Part of a small language model's weights.
Architecture: rotary positions, no biases in attention or MLP, untied embeddings.
Training: 350M tokens, 5338 steps.
Each number is 500 + 40 x the weight over its row's rms, rounded and kept within 0 to 999. Layers, rows and columns count from 0. Numbers have three digits each. The size before them is the row's rms in percent of the matrix's.

# layer 7 attention output (transposed), 576x384, rms 0.148, rows 315-323, columns 96-191
097:503488457534504532559510427553472465450551499568522505513436505494495449504540478543493505561604467464489506545479487524541497507507458466515593492526542507487519480509515504489457523532477475520584526558557570463492446526457574556498565457542484519485389452445448537529500495539514522533
101:455495505544521515520503481517572483447469540452517490576469494500455503472509435434459499496499351522558495463438493428455441466539491510483507513554495531457436418516467521533535536511495427443525564487486485489473487504491469466528519520535431571462500503481451522538488499531485437580
099:512503504555526432523499570493496470532418487471532501546439501462523528490549602534531543472484416562514476471541564504500509464472500481439529527518475464550460515552494540517526543531531418447483545476577482547461471575493494479563494540499516513458546511525499453507459513490525531526
094:521511589515480488549477558483507530525535529495552514528486529497452531529549416583514498512473523566544454453480473562462427511481539511498510533469478478453443518596476437486516417440533468492554467522488500580472476532532470538520508539489460523516471533521485519520566486447519519421
099:564511495483502471489549576493515499432496500547481469449444508454477524510507508554486489490505449485479547468493484466544489534492515513537471477475556445505533544553428434550565456495523462469459427504481500525491475548551420480519485554483498557462521456428491530506526534522493519474
102:549411498436539475526460439461520507531425497413529468529515502477488521506510534515604497493543533516504536446520537433490544490484457496512586489464536425548507528544479501477528543492467447495556520491490509499532510545498484505520514435579462502521542508500562490367537483468454447495
085:488512481501485470468490497478555466556420518495476451469512536528506457502545479513472454456494435461525492507469474482549559545450521508495486476486459522515532474532471459518474464463505429563555537526464459516549471454529483530517547443482472492546460446461462445487459495548500446526
097:456480489479407527526524563530578498583490512456469501490461435503508508479489585450485487515463476453550495510463492472513519509507601501475430517506510513517531562546450458473471504494523492535456511445582519500464511538529451598503503499450510474538508496520490463379521431563494524559
093:508533454579562583495454532478544513499533450431505573499499539443453498499493500532462507471456459513575465480481455583431477528475449524563514453458512503533410489500488482471524495560504438568517581505411561450551506502483546512532516472552541499520415560524538513517519517497502549501
# layer 7 attention value, 576x384, rms 0.17, rows 316-323, columns 96-191
105:548543515458479541352523515512480497510514454468484495500512577545554546527480513533551480563547461506427502467483524515529477500454446489521475499496516433475531552538532462542488442497486582460504491468533512510527577516485557497474471547482560437514455508525531519496509574496528558513
099:462499485432433543425536528505488534468539521502462436484530501545538488463493479439433514473554471422510545480462461488587480543470527580525442528406569506435524514533604470527444489475443516525552477526432510508514572424527589527463529539516461475565494518531510519525521541506507463536
098:488503520440501520429523514521516463444523521528485551525472535593519492500497561447515502445553441536483506581462444462556543434442417490503454473486533501511553526473556515510416551552425491581432503425511504454515460500426528478477501474531462424498576519488557495463443547508477481613
104:518501533506508508467527468532486470543529590462505506560553522541507510465541447429577504506435542472544502481416533522491521447550474389466516516481477512518481472520496489462459500538450438461510500439472447484464580445529568508472513541542509457517468619540569487519506530584517467550
099:529555499501516477526523520549464440525550547521474506534524440509507464514508439512457458471490497498496513554483498499513488499622554467532470491455464522535490454452581467523478533512422519520469488452527504474517510503505494504541473555501492441518535513506476530548477490519504514502
090:460562518472505451536551513524506534490541419496507460505561459477471431551524470466576498513506451526507457499465523495445490500534562474526468500494502576592511496528458462530486552524471516466449384497439587495523485437435414451532481463524462500536489527549533563491493531448479480482
098:479563517491461478513484550497475522443565503551493517492543486527444432569487491491487403442541485528432424491499503529515476516461521519489592554506494458492500412460431523522484466472510524487453500509397495530550483464486527436490453543521432453516539498498446500555517557502464471509
097:469416551527469519456551560482476472471494568478563499496514514461534544472515470484564578540464565489493545565521475495498492466549498446526435482515445468452520517501491553466467473488475507526461523542495463572508485503499537460479581531545486528513520421460557469572448507519536527497
# layer 7 attention query, 576x384, rms 0.142, rows 320-383, columns 96-191
092:523480455513515507476422551459532484468492555480521522499470468509523575469519465509494475510534494412444533547492526508501454513486494477456481476530479540444499583453537519563491521463538471488509505536530526502507472484505556453520502528378509503560543493428501447496591465458548456492
147:520478435476469479385480527434523508449476567573463520593556573541530514579458532495516502436556529510483478437520393487520489391486508467460515492510493472475560514469533544550534507458553563461474535551478457467494444507492579564496553490512548511590502510565504487471491517503524460550
088:539467544534531522531424531503509461453487488490540522513421449521508518434555504483516489529533473453445522551528582499482450511447505531523529525458463519476469560488526455510492507497509476497535497482556522540524523482501500420560486525385489510471510498405483503508511492473514522498
118:494420448469440493385466514478526504407450573565483561543540489515554559547514498510551503483568543474446493484494462457506468475438483504450477488524555527497507482457534606551509504463553564464468539518479480481508470535435576529527479521488495526608525474544525508505484502458529482535
112:479539593517510486567480503539456505471547451446523440431468536486429429509475483492467545514435486528486501479432559493477582542553518521534511558492513479497493513543495446499510507533463484512517485483508487521533572467520442490452473499497487526511497491455496488561504513523485478512
092:457481576469531493545485523472483479535524517463528456481401492480536508504555458478443484517508447574429538559463638513484470536513510576504517516468493505463483517527519413488547534537506395500513471478533512543563464495571455474467497450430506483435508503452478535463540476544466509488
120:471463575471506494487490418497448525509532534443556531389454561480484516455488508443482517523407482599423502522426463475431493503526484513529520528559510482527469439530442469429463479469481404522579523530543517520544489468527469504410484470524479512543457529537444505520568498527527552469
114:411546601506506489513489498551510454506522484515523477470431523466419505445576525474411533507476486540497511583519540501459481547457503553490479532490470536524464527525471454460548493487508465510553501521548551549560515493530470465482469499435504491442508519482447471484511483448482493437
109:456554540541543501584508490528496448510511458466487436412519539538476425455528541500491620559441524512529509523523524510481497527509496533529497541485530570483466493523459517481469494530465459541532487502537541511522469519514423491482439551557491495436520525440525477487499505465516531530
109:505464513584475473498459509480544414546562458511528494490455455517488519490514449493460519495459475468525460478509514472481416504520507551534545453489490506461480562571480435416505484539482418512487494545526505472543454485553458612473505437487545448398443502469436447499519568513486468489
102:490483485544526487508501472468559428501553460516500489556516471502497473552480502539471574478477482520517533467473545571520471496523510538475468461451545471432592513555503466515545510484541533420499484512507540507451409521553439519505487543507521458471560527498501442469459541549505513573
109:504483425543453531486544519436536578509455443542518545564551471543529513578491462476571424460512547473477446407522436470512502481448461511464479404483523447508515595507561551489519500502506528529524529483469424448488476479451563489526522466509474515537507472521524517556510516522536501488
103:566453545544486495498512501461475509445521490511481463521471479541472511468500439443529538496420484441515508553507496413455454465497471488486537466510526471523487495555570392537501475459495502503513539525466474508556472489516472546405483473459549421533454451494427433569476554475527531536
106:508409443518477457505475490506526480509455536548512518521453504466557551546482466477508459497608537482515533452522449480512573540411565491434473444463556523542519471479502553465480503493458522545543487541403532488539456536485498462534482462492452450463461472558559488456452497502552530557
105:507463486531541515507466502512584459591481465480551489508441470462549512523476492538455451444476502493524517437584459468515566497492535492531466527482495452498432502505467513516386520491513490540536500513552468487477555486463538423551507512497446524449441484493521483516555494491488521473
105:495544552509468489507511464524486528523510501442526493510522544557513442449536511452471533476437489520494499597468539522469395450511550522532493593506392506487461536536456484491455492512517405468527532471518485507490512474555496477436454530468506504518477532468453518571529546524506472499
110:477519514548537452510557513518531397529498477458493606458463542468567478542506517499468485476556514506462481515512476501475469436591513462562549524435469523498437569497441462483450528484560449514501475496540563499551503451579510545517412570412533501502537502559513510486534480532583528516
108:520497553507536494525472466504510523498600510503523467466494496508426472454553591451473510485397494541499486567439515432484436495504471560440500523503457513502514494542498433511511491530501355505485542462557484554553566491487539534422527529526502448516516492458487481505429518469495490460
112:402506527451559470580486458506482517469464425469451438470475471449490538495457435471392487474520502525556475459561552519455610500512439454505459535593500500515496446517525476535420520496511520470546437528488522482456536476477485454550497510511447508456522539499489523543470564491494505562
102:546546587514550522508462478556491470501556536483528414439552506461427447447529555479438516485425543448538483477498528517454521565597551505535506485491454494451447538558497457523489472559520454514441533545547433579552503469531509450510491508527464458440501485398471503529506506530511485516
108:559441497503524466508509522509558497494467589511511473557532412578469513586466490512505508508493553485508498503542514458529496527474554507483509442474472588474521541529559515527531531448498478497501541538435484502547390512573524486463548366533514520473508486484457542464534477521509473541
111:543506444510462451460494492502534464414431513508558508518456451535447515608503460585521482511583516448462561445496505469495520503469575382501499471461536527514513532430532471497537472446489538453481538502439517481506502508527537521523507500520556591561515497530526438498493519486462460523
115:480537513515484507500427506523448462575547474437438471393508537491472515413510522510487558456427500491500452587487508481486502495522434506501539504493468487514458463522534502528497461538488452551514535426506491527510521486546539534398450564433465493527542505459463536523590417548493560492
106:528500501479596505525474480522511435524496461466437510447509555489514501478539544470465516582486449513595518543508526563523517477472540478497557463449543508511521432537488561527537528541454539528475458482485554536522401584513413472502490512469551466393570468467492573452481501588477497491
090:521470474527498515513499472477491522459553551564479561519540485460577503519499503418514479551522479536462541481448457484496489394478456434443509511513532501514550456488482562571514514545480495484499468508567457509536475558414539462492558475510481501495462468544491542494461459485509504470
088:447470572433509459544524474493491512453493434533529459561532485470527451468498472443498496495550562499530466520506578463454515559425441525505471468570526505488572457434505494452494497460504517444447356555504518444457523521450435483500529441479504512540453530547568475546521483460560528522
105:521454536507534505445435490549449494552577529505466496473535541453476543493469464550415510551394469465492512444478533471477531471535566558454456503431554520503480424495510542510512494507515468526447510531535496496457493503459546437528574508483458502484504445508466529529499529520523569495
117:508535458512497485412484520496498541412469476546473579536475500465521496537495501514594521450543532489446521429517464473502503417478541470451488463484518531540550462524446537567604499501516519437491531500406524485477539507504551503519526518528509506591532549545496482518490501522496505524
087:515456464529553512501475408504522381532428531463429513461464453493547513570481472517457536593473474530522532536480549501521455528418512487464467528443564516437517526472520550493506452466427497499504440534435528520527439601511443454573475514506481502468533445518453550454539525545529502496
112:503467445470495491502520513551547501443468506565515480536560479509516532581426492490565496482575540470515502447467470486457488471503507451482480508530527521483582529477546520485546493493520541501528426501474519458459476544438491466579544434532502543524482561585572484493463502567536466575
099:488552516463463484577478532464518413479419537509522458498427509552464466439511440487500453475528543447457452514541574408481547491467505574500476531518449543554447542450529462513490516509471487552537511545466502495577552523554503503499538433441499508506432562479465449575546449494512508468
094:437520484511438463440499550524524450507412482447498483537460524526504483504503484523485472500573545425505493503523433548498453455468554515586469468466458469490505497469534523437540491457494553529500517536440566447448461552523426530538492426534550528519575519543530490547501498510424434537
102:471476511538547522626520405503591459556502543428519499514507509466492544513493565499485517583453492554500509535423527526514493580492481567467504514449559511460532465567432508506438489559512481486505451423528524509478446493524455479495478453526468499478551501463505573452546529507586512550
112:500511436500458443504487532525624537477538475580515533538569471480563538478468490509544469471494493467526527479487436476520515475477457512501526459532492477447537493508485453524559487519481472505479449593470457487481493518413546490521529415537516535482524513530469466493503493548500506564
108:542476405507483558564487569463485603515561439467476468534486500508493460511503479502506534456525527477535490459473464557513449541479516478560489486448480444479514468523482502457529495551488467497482518549517573529444475508536522497545492399579501410536510609479559453518452531493462420545
110:527542550521522542598426446458540520501515509563546456464511522497527568477472495500481484486509495468496455550444420494478476543464474481472474523489475508491538480564465532521457454489500442530557553437533548520509460465495476509379477577490463391518532510467521533470572480506529500627
107:434515489512528510534468505499487538464630475539515540506460446470464552560435497467505500441466479509485536543465501494469490396470475413506539498465452420496489481505415486551443515447493439479518486473589516512476552486470530398456498580434498482468462617613458485505476545420512609450
103:486464444526491561489502520512471471545576474481470495488487444532458543548535518545532474479506488545478470460507498486534614494456508528450478485444525497484549514444504511586538545483501556476522550451561517491453485498498563523486520505470507495506550483530450475475460494531437523498
104:486523428443497520438536515466491549463420472504511457528461514485589460535472489517521499516492485527513555484480548560528457538487503453490481438576608488471538512501526476431521457459532515435549428502441502463449524488474475508539544483593502579538538496466523438573473513508447480502
111:441415504577506432507602461431440477518517537450485568508465515534488426457520513451527501533562467504491531507543458473567508410431484540464481537456531500546455493514452528576446521466507515506501561528472493518484505554543515513432432488456488532458462462525500517479424516433537553479
100:512480547441416549484559492504527519479438504533527525502452530519491461445503503486523471497542529565436436566518458577483504474437443536487506559531471513517617600509426555562460441489494535454538535475487481514460505515426469510491523589480546490476512479498469509489470524460466516474
104:499502491492529495558544446492530427534430460396466476449499534530473466527541542529426511548464526477538430436501538499500517509605514529523532507550491568475481558479565492436465469563522535549439486500525501485539469546522474533535517442576480571483495459472578495492456487525534388471
103:419466538506482499594416481575532539532518550450510526507533464451479457520488501462512495516550531499475530523481535505531501520485491607500508525443430499465473455564454475499492563506496460485471508453483418505507510471494543474481462463469497470476558464490500497548508472517536474514
116:499479464478529520452564570472551529435414442521491530537498466443609502538507533514597523506521466486518538516560399528459456472523458438520540420513532558473551567512550519520498537508455505422539450509461439428426511465504500499448499467487518486494557494520541517481523495527551531516
108:452543508462571441478510544530559518396487475509444502467486534456561515510547516509518492492526548493516509534461454540412528478502547486471549493531493490505559462493541510561544576539497543491482473462470528484422572565438486502496492581474464510579520502553527531442528506545571485525
100:515565458522461461500455518529480502477458475420468393492465473527549427469472469574432501488454499489546497502503512536489508472452459515534461451537520493503477502455508440505510477510467505508476441565439490507479467580522484523533470490490455514535503484483494435578523527565501505524
115:436490520486517478479507505501551553425465492516480449560561491516489530534464515395511494398485645520553505471591567486481496512542435497608519520587455495493547526545460478573501537528549535531477463488487501526477530554531497487535470487466478545523468541539493492504509531470537476587
101:480505496434469576447526407533422507472537524490500506427539494478501440526577503488440507490569464574445482437497454468463555548529449447486453458510513491544509479455456527524518540592512545504509458483502416474428548484518453496533515504516519472490504464559459596490466515482532517457
110:469480507514477486446511532557548559546483491548490510493472465505543471472500472520523530449547515497493439474518487427464491469509438492474497521488484455474543482529522474507520485486509449528537468540484438439449524530449518559519545490520496503542524492512523422507469471435451505478
112:518486522466535461455567519604514550498527530549487576529533492486505477468547537482527472478544529505482503492514489543485552427530553504452538514557394448513519454548529530489515485476542507473456537464515562434473536485415478478462541583471507509569529515497465539469489459507493496495
110:499487493511485505489461471472512431491416589452532533466475503477487486564489490511548527504512470562471443521548498461491498509449473468480474537516496467535507500437492549502573526477488480480508535501472469525519459537547479481444502489430570453528513458506398542453411489481538565464
110:504516489565557444510522500603467446491495491527466534436500482544430441575539489476517546513446517444524493505537459398473495483550529464461539480489481429483458495493513512527545525466418518512475537521572450455471493495571480504501493499508478525454537449514573494516546528426535490487
114:492452541513508450515474495458393501461463467486468545417520530441475530514529478512523497524568463424507507518514460487502563499496544423517521540450524555509472494556609532473493535510467497556473479507419540491469533506609525513482458480498505456591567538517551522435510493560520438569
112:519533558551578534584522568479487503537479483538430541490530636452510523468546488548532491506532558513485478517508519497492476502512546525463532442481481462516560529554499455477484441470520514535522549463468559493480509536511507529506497558552532512548558504484541516522475518551531577579
108:464457466479468454538495426454545530481482499457535489519531462516471524493516523482511555487479466445544517501535489467466521508507487458528555501562571472510521506492552491498478537510508510464485471501464480479469484487572526554478508463531463493502508487530481484499460535502539503497
110:488371477437542448551530502576522543456544507475488507490381532549510471572482542436528472496531488427509458526414504551471475528492523480492558510529548517463528470530521554499519491518466460475556511486523451466470518480429463498490516483505542524522545538459557425493463542452514468456
111:441465536544509518490454535515472468592486523406490480526619494401505448492571490529476512503556526481491497579525536496487511608521462493491443583510509533493426460513515397473472502569546457497441553543520486583495498594518529510576497483473493440478441441419495461531430429492529557474
108:457488489510493414459579539500500471509493493489542512559508488406571488507571485529538543474476534526512485471514564497554487538512481464459493477474489484503499517521433464499483511551542453515516424510578571460527541520509440572507483396515429485459461538444568487405474464495527500505
109:500466491517581487543539513475590472480538448471409505521531485512554519520534545495526487518535465423553577460486484527465493505531531462460517441567494503468488465493536509484491471511510471426459488501509509445408524572437434495524558518538510532511496495475540506482377529514546416506
107:492488535477455610477474490536474498526555494543538537406612526481458466511510533460499564412434495552430476486528459479500530523567477509495543500508457508566585560485455502496543531473472493551540485470467460508466510470553589478485474540433482431522558489568453522423565480496538524478
110:488515526523506561535448543494483472558497498587505502480531491453563555517495495521457402495503486520468433461504517374470526555546439515476454514526481468518479478532545471479488481485491469552522565487572411546507542438489499487496500570507516458528479478475486526602511472415488583484
105:510557508465550524488508538494421527428433571521501520450519522436479504622502450455591525499537577526457495584520531461517471596544518403525482559545550519531525523502538490414537472529555506546510490473445516579527517546543493506544487415519567503548523494517520530504456429514535480548
106:488514512445552442597541503527460467464500418444551466487509489475499506462471485479472497555470494463529485581456473518455546492472449508423540598555447504518494478501501459510456517520495528500533516460567546586544510515482473469545499559437444483393459546515510471555538538505525538529
108:458493541444552490538531400506517494543522484507492466500519489535452459508558450455451464424469535472448505534501507423446530476478472461534544470504564546493483499457494475487530527559540476592464512493585449507484491559527547503452514465566484458543498476517521506439483488452548571491
# layer 7 attention key, 576x384, rms 0.146, rows 320-383, columns 96-191
108:469501562548514471568459509581538549540525450420555443446435542488526473479493516497499557543488498478536494450550549580482523618454496597519495517480499462497526489534465440491459491494538531454512533506537435516452483501579497467430455481495527503492535457446471480522552567484458521482
107:462500496564475513496575488448499477552572394498434444526526534483510437496506486523507542565384507531456515506559475512518487560504449524473481546480547542412422455519542502483444483505434462560574491485550490556521551566548521495489540528494518482476494520501498446633559387503481519462
095:511467482511535443573512510557553588499523486397561477495531545522551489550513534509438554533496530448504508445546506602498515576516553529535445511433423433515525541524515461517544486491520580493576538420524486493465512512531490460437422458555519445478504458471516543523527505493516511443
110:455528509530469499520548436371481461529503429463507423514521572494506433518483459415506533547363490518483537489554496531536510555498422547421444488520529505422429482529523443454409497521527488496542454475495504596489577532512575485492564502512525483483451486508518481592527426560501548477
103:525522475530578568505479536585540502456475552475522560543539451517570534511491516522443496472570495526479486504470439507440532468513512463491576522483435476620551508513536534440536499512491487499498520519510515482472474478419463493446514508515495422532525497562476499391412602534485486489
096:474494498547433439521514441546565528536478452495462435492457537514545516406513468471468548555507523435498487470534467553450510537487607459489519512526417481537502523485468467529508460532554599537470534470480450426484498508480484475473371505502533572506471481532507534589516566489503540513
112:581512539505484419523436540506458486496439555490525516531531487534479517469537475524540433482525486485553483549526530552523505483493495478538569462539456493522499463499555537491470517518576523421421487496479491510499473462495427471494510544471563582503492456469506506531543548522542491500
109:483479533500460468524485443522524425547478510458497463494493488474499470477521489429576559485485451512535439507429509560513501545497505464510453453552493475539523504496546473514425513540494493506408478538501432553561497500359426512488548542475486560524494492535507462556499585515523565509
110:586479480465547552549394554564501502419490570459483483532438459477513486446510537490445476391545529508450468527493510480491507431573513550539539466516492456503582549534535497519535460472463543465531512525506504498498486484484521477511515471455493463522470486479546484506486510451470543508
117:457466446517463480544507457508537524492502511505525561438527491549473553450526550499478499532541516566565467542544485535500473541500579424486484503475547491564522493472507542526483479539552494552437479519473545517515489474422432454569523548406528474425503542504467541512511544500502547506
102:498491515473499561488493461611537455472517519515472522492403487516514524432463465482512517506536531521439464544536527513492529506560433446512528541490498504465529532469477503528519466446437546462518531547457385465506439475510495514538462500474530450495485498487577532482528569464452520569
101:489507522530486515501555439472483544558500535532431513459525542515521527450551530551518511529563505503502535499461549379500534554440540522413485571474489517459544470529441483471465524484491541475475530516463533542481477494545504543538534471548516496429449471514460510507502446519455477465
102:493545460466516557521577457486504573485488495508545563490521583530477536507500428523532487493529484514563451475531450537486487527522533482486488480493484485483486485556459555481389514444475507527515507476533520516477478448466472420490440508452539513490475482514444535484535546520484496413
103:486516516518465594484493464433424468513558451532536504495509496438482498570489443475470539503460460513506509476466572487535460486498425525441480501532573497421499486519507465496397530443478456527520564579482541509518521496481522532491513553564486557540537534495499462520467494542463515525
103:444511544513549462544527545543519481481505516491564517505485496449464508584521520425446489490533506505568496528434501496495513441540498442500462444450570475453511448503525459547595436537476494533496471445537497480549460501535546550436526511524618483473545524517513545434507511503493503403
108:584464456512545473550498476555593564414426527420465523523518511477516514419501507506527455497500564477536488534548499553506533474484467511533578453451517485528542544489516559573512538457518585517512446489526481496480535543453491488519510447482539499423440482552521508517542514433561563477
112:507467467506487499497458525492546508458386504484527512490450493503455484530576607450505491526509522488556524437529543520504457518438530551515516481471442506533544504504534498472531478539542557466553430369477477526494603502494477481579541444515493520458489510569517465519503482469539473520
097:573483489491449564515567481536495510506505500480513496531479581462547521449460454524533535478484464509463493528513484541538498459539499542548529478539470487484518543449484505525462540509436568557497456496514477469485485518405456354447487523455526482555495457561525433514512534494564480529
115:504501551484498482505522528581495513514518520561507535476417481490518501471495524447446575520508522495508461543463489488471538502564535454438478526494551475554554511503511423518526431512506470469496553537539463502506447472547483560432393494491534538505495492480534519515458597480443456463
094:477510381490525526481494542490524492497490477480541495525495543474587531467491539556498493491508513509550494516506453578448518462576513517507608508529449469618494454516567509527445510528521530517524513490504460506479520500444416410456518517440515481534500459525464510477489558519500477446
102:454504445477380510465532473473471486522576549561432476426489541542542484466447471493559500522495468570534499522454408459546548487459493453491526508512518516455473465489536510452419602522474486461530509532449542475465499478476486470452542502500387461511483475463502479555458487499532480563
101:478504465525548540425463467423449488461552458496526540500490531483480482557490490469483501488481542492469474428515469443509472481460439525486516503419488548447483517520585473509440548547525434526501508487475501412516510433491529495567526460615445506579508502535534487462463469562523480532
097:503554477482493560501551497588523539518413484546509487538507518491530521519522485525552511526463513488431561411463497492494475573539552498484510517433439589518498479484491568404522498510531519622523448513479519508502505491411512465541452434510498504511505442532438444573579524489499483472
101:568465484500542463467474505553507416503508500478425471449422481517516542478470509518516526410542474458435468575555561495558514491493514528491511541610482453471481477488531534475547459440505484499490516567446526581494507538478503470495436493461552444531476579488554510478543538425531486546
096:518489506417461452464513543448468514579484445502510475448515499446516506504542473476509523550555430488472511544599538533536491508445520604545522498544518455501525450466437516439487528500493530481503460547468531613496522532483482483489487579480515535423465482530511479465502442478533515444
098:425531554494457418535462490462503534509539525534485535485522477552496463510505507496485528497481507531535462554475491507459548495492520489462505494508512461530519537471500469481504507502560408449501620481478508454518447527542519633477518514503480564515562476400458564524473497528457467540
104:456527476487536580506552467538511458595487411525461490513535508504497497472493549559445437515535409426556548520502521517488529480517484485516515576533491562528507467518431477509545447498497533486470495458505539516505515502452441459466502550483529484493548513564472545448561462524422490499
107:499491557497490526464574465463446481533479485536461442399449584466550525541514559515503522523545475415440559482543519478518497477544433476479520517519514534478488481540558458495452531537551532522578517454553484445513524417454570460511473466505479517459496464611582471430520499488474423517
102:520496446495505548416513502559505522542520470488505526468525526559463453460466511574482523495540553473487475534606523535473536554458425538544469502536498506482481433464507482531556534447513544500467494527527505532508448533503526487467491487428530527512518518434498423474560556431488552502
090:439454588468499495480491524502458505474519543557480529472484537508506497452553525528461526498475499483561458602535533495534528459452543564535559513526539491521538559498524472489522494488555496463486548450490491501449482465582510558462508503539519555509528474466489559466445480580472506584
079:433479580477480509537479451481399464539542497601517454475538477462448404505515519487489469449460515493515466494463480461451497516500532480466434441487495500512492501472545457457535499528523465511491545385528513441516448479573534523482532493466494476514566513471456554595450468553427518463
107:515471531489482496493534496488488458450515549598494461500477476497485420502550500539476463456502505523543496509384485469436495487514508465435523490479469514502496588486595487488486450517548446500518468463445525456507515489522490559535479457532568506533490539481559550519464424540447479547
102:448499504511470448509518531575531536512521522540519536555482522518495482473514476484526528514581485509490537495512566530565509508464492478602513554534525533483487502404447462562541488473496577452553554559535448512433519490479464417495480503491515533516448449511512546510483546443496504526
101:449472558535507478560517550552497426484520475470465525516522511485447542493469521558489414506450485484540545495485474462527454512449485454545497505465498503522510424508527534498511418457498516455452552448494485480488468430510471532460489470426542520373506542506527518469448469570462478498
105:535443455552523549560554519507469484462493475483489444486454497569551481437473528502431485472504562461439523571528486533471497445522512465428529499505483512572465470477460490538493456505489459575461523541478563503510559543512476421473575520476495480511372470486516510558484507571464483504
100:559561421447473476519488486481489459467485526522542546511532605445502509585520458460540593533520540484434461406564564518553548535544486479470474499461535477482557519453523512536439517501544499547528484528486485520486560518405456468546517512566518532550482489551501517480477475499564443564
103:506469609513522487521524454530512431480453427514491518499513476433537501514552489463473564520540453507517462624495517533503527495490501542512506525490514558450503441435537524525494440581461482473486474540579424498471449488515510517483506504460545543522496511510536488575477573476543508467
106:531475507528571542487484463492528432532493450545481476529507414518518578504447478494476530440504455513468449457459570413514434530558542500514519531545507517437479465533464491497503547569481517514549475581518473492486482487495593465528490514530509467486479501495492508554557546485541510484
094:482500558453550435447525545573490606534508501458486438551482475562473497496494519516503553506528580510526491529529514482466487463482553485619455510524511508488510539520460526596559574386491628509484528504494481515525437474597551490455392518511496584442486514481541520445537538500493495475
108:530521466479545557502454526520554457549510511499549498476493422472471528545483462455447470460594459476451520511493569486526461495501497517548498458543433480431514512493521460506515551497455531451523475507547528499548481472558519455560496494537526416478462513559500490540547419483482496527
093:573476473554560454489475551410557534464443482478447492535520473462489541479458479496510543445551516498382524516507516520492429572496499516460487499504549524429484459489438505477524573508543518478501475566501474525476522478486505499538543527559535464522455569488444517507566435430534506554
099:456515456509464476479455569498496518542619558517535491487495522589507481454461514492502475494485504541535556471442486501516516525509520486473551495494450499566537469552504438464488470481477508429476560433430473531526477422482482530513488484530447504531529487484496534498435482485471487513
108:541487467528461485467516465521551501464542509543430564506491445473523446446525471571536514552537509517503558448542485526497528520454523517492554530473480497504486498352432499524474514491519536532612510524599516509451540494457476487488525502463471525457472453541508491538500459453535475483
102:403538525449485419472559587470482607377489522505479481568479551473487557519494499536492508550537511531465497502586449464473459488435546522536462531533506476472499510512507511519570534430443524500477487476483550466447490487561516547474490493489495508488558452526515519401539555499490516485
105:534505527460474485419571454480524503449522503516455433503373530521450483558475483476592547505406493480473531417490466448523555477479482545437482536503420569528510557554537508480427435506473489567576557479467491446512491461484519557531447442593483493514521455554548453492453504499503488493
094:494552482526492514533570482526471533507516451527482468509466552555459454464578537513451489511506597449515544458462453452470502500521523439477412518468492516542521479527482510500505500439499525535454530469474530456516457453539500538482506436474529546452472533494466480504572506464422487435
106:434533513517491515475549509472567539482508566531455496414491453537458522442523563499506562502548484505546556504384468534553520512504550541483512500480460508517491488486618528424515515571443473452539497480582457520455559470574504459551523466540392530477489485549485527507517514493522462472
102:521469522534523484506493533473439596543445541547439470528464435523531489385519459530466448503489529526520442503536498436500462524487494497530558480548469470540490536482483458591539506465555488502489490531508496506447474568542468515544480509483506553434519498463450519513531508458492492497
104:555500519505456487446444552444485559457432564552505493515527549475527511456564520516496490464557540541470471500502460533411465483540483485502465375513480518568571500497466478580494515539501566530531443485521545520499473486496487511522470551503583515516528533471479482527513475548557427521
103:523531583476450462444484507455511493470513548485415505499472486524533518554463493531617488510482454494466500497477463413508536474515438540434503598537496497485503554489507531492476489557541501452543491516475458536521552580463546547520494474574507459499547461569515490465556484450545393573
109:543494472554501514463566520395486546496496486551510452528434514529549506473569481453513500496490574535485525551514538472452509501511502568438496410477580503446501403490537477543401472528458505507588440483531547434465481476487523486518410510481512561502521514501536451540545548503535505459
115:469524389529555477453460554466501508467545493518452549555529519506497471478456485543462478495506517494489472459502544447481459483479463525511581521513487491529457483522505536523506533584549484527535505484530461502458468539472540462506499475478491488530509468499542473514474510496544514526
115:518491452534452576499535501543546468510551513489516536481469522472524484602462506499480489484370495445448539415544488480498467522523480478397558575439460560554521536500537472442500501476506443507509599491472565501540532434432465612501489458510545531466559428504507444487452527551443478517
108:552507430523477503460519492439484473458450479491488556533537555530426452563463505549473557514500529401412494468527523488522465547558509498483425526465418581562543489490458523567548536471474521548563489531489480516488575482452512481496473485471530476482512477558445486465550434499476495539
100:543484529454520489420519563591532561524514584489576476501389453488488504471503476449514475512496522539463518526548499533560518511486529464511551477539500523509506531491505497491478556498440520427528492488501499508524477479554499433508448533533447523479493456419516522495521554501520462456
100:471534515506498547442471522490534513472507474491467451554404492480482589566473511474586508469484559544445496560492462437504491391480490538486507506561495496476515569497472488496465552476459537499494548513449602485488410465589566485481502577509462498561512487512558470523465502460479524605
099:479582530522453540490558471475622570515508555536590518556439498517481517402522487519504443512494500540568507537563511456463507468581506507533560401502478468522511535512497480441441494491485557505560479447454524503518487495606490403510537513453508548529524549457493471446527519501455454399
098:464481607521494424472506533519490546532501529493543518476500472513451557467535540471492459493557422536543546506526573492524452456504454540571454388502482465524496535508477495538505472498478569399527510468457455479498461494560521558516452495514486502477552535532515449485457567502526476533
105:436500508467506506520501513576539503485579513480542526491478479522428546522473493515507535468500460563546480510510477499482473489501467501517565528528473472547523472557461435492442433507434519479456544497394523530569467497573491487531411499521541517538528503478524537474498482537383395552
103:540468446552505531496498512571426517520423549486446500471580481473536467534509502564444480491466454468459501533548512507511496551459545517522534529483469518472454506518522634529591570493547505540481500505510470546491617498440483516509544525492436498449518486518491494466517494478559507557
098:459565465515489546532521598432471548502441534554547557539586544484543520517463479545475509538461496579601451477496485445402448479511502502493549517503515476513521461544463493487528422542506449506540484441510483502444474526506476520472523530473583547517571545536510478499482510534496528472
106:487436581528540443452510559445446588505473522464493539547480484512401475450539499471460520514448441523588463501518471526491465555546499522555511416496478492489475503522527551524502565508512518459533508518529494574470467449557559467479501490403494540459462522440492431536455544492475485467
093:462481583523600449483449481453531481539481469455428538520458451440490502490479522515546562482481523504512443526548485511569539506492488539554494557532467467466410567534525525453460510440502516444488568489540405483472419499554523514490498504487468535548496470462515570478477526462476555465
107:556488502575492518493455481502555493561502557468554505518409471526433490448462508429508467426476507526430491519478516441587476506525506532430544440530477526519561553512522529464472563475460486534464486492440458513468515494478471470489599509556526560447520514472472478543522502488580491496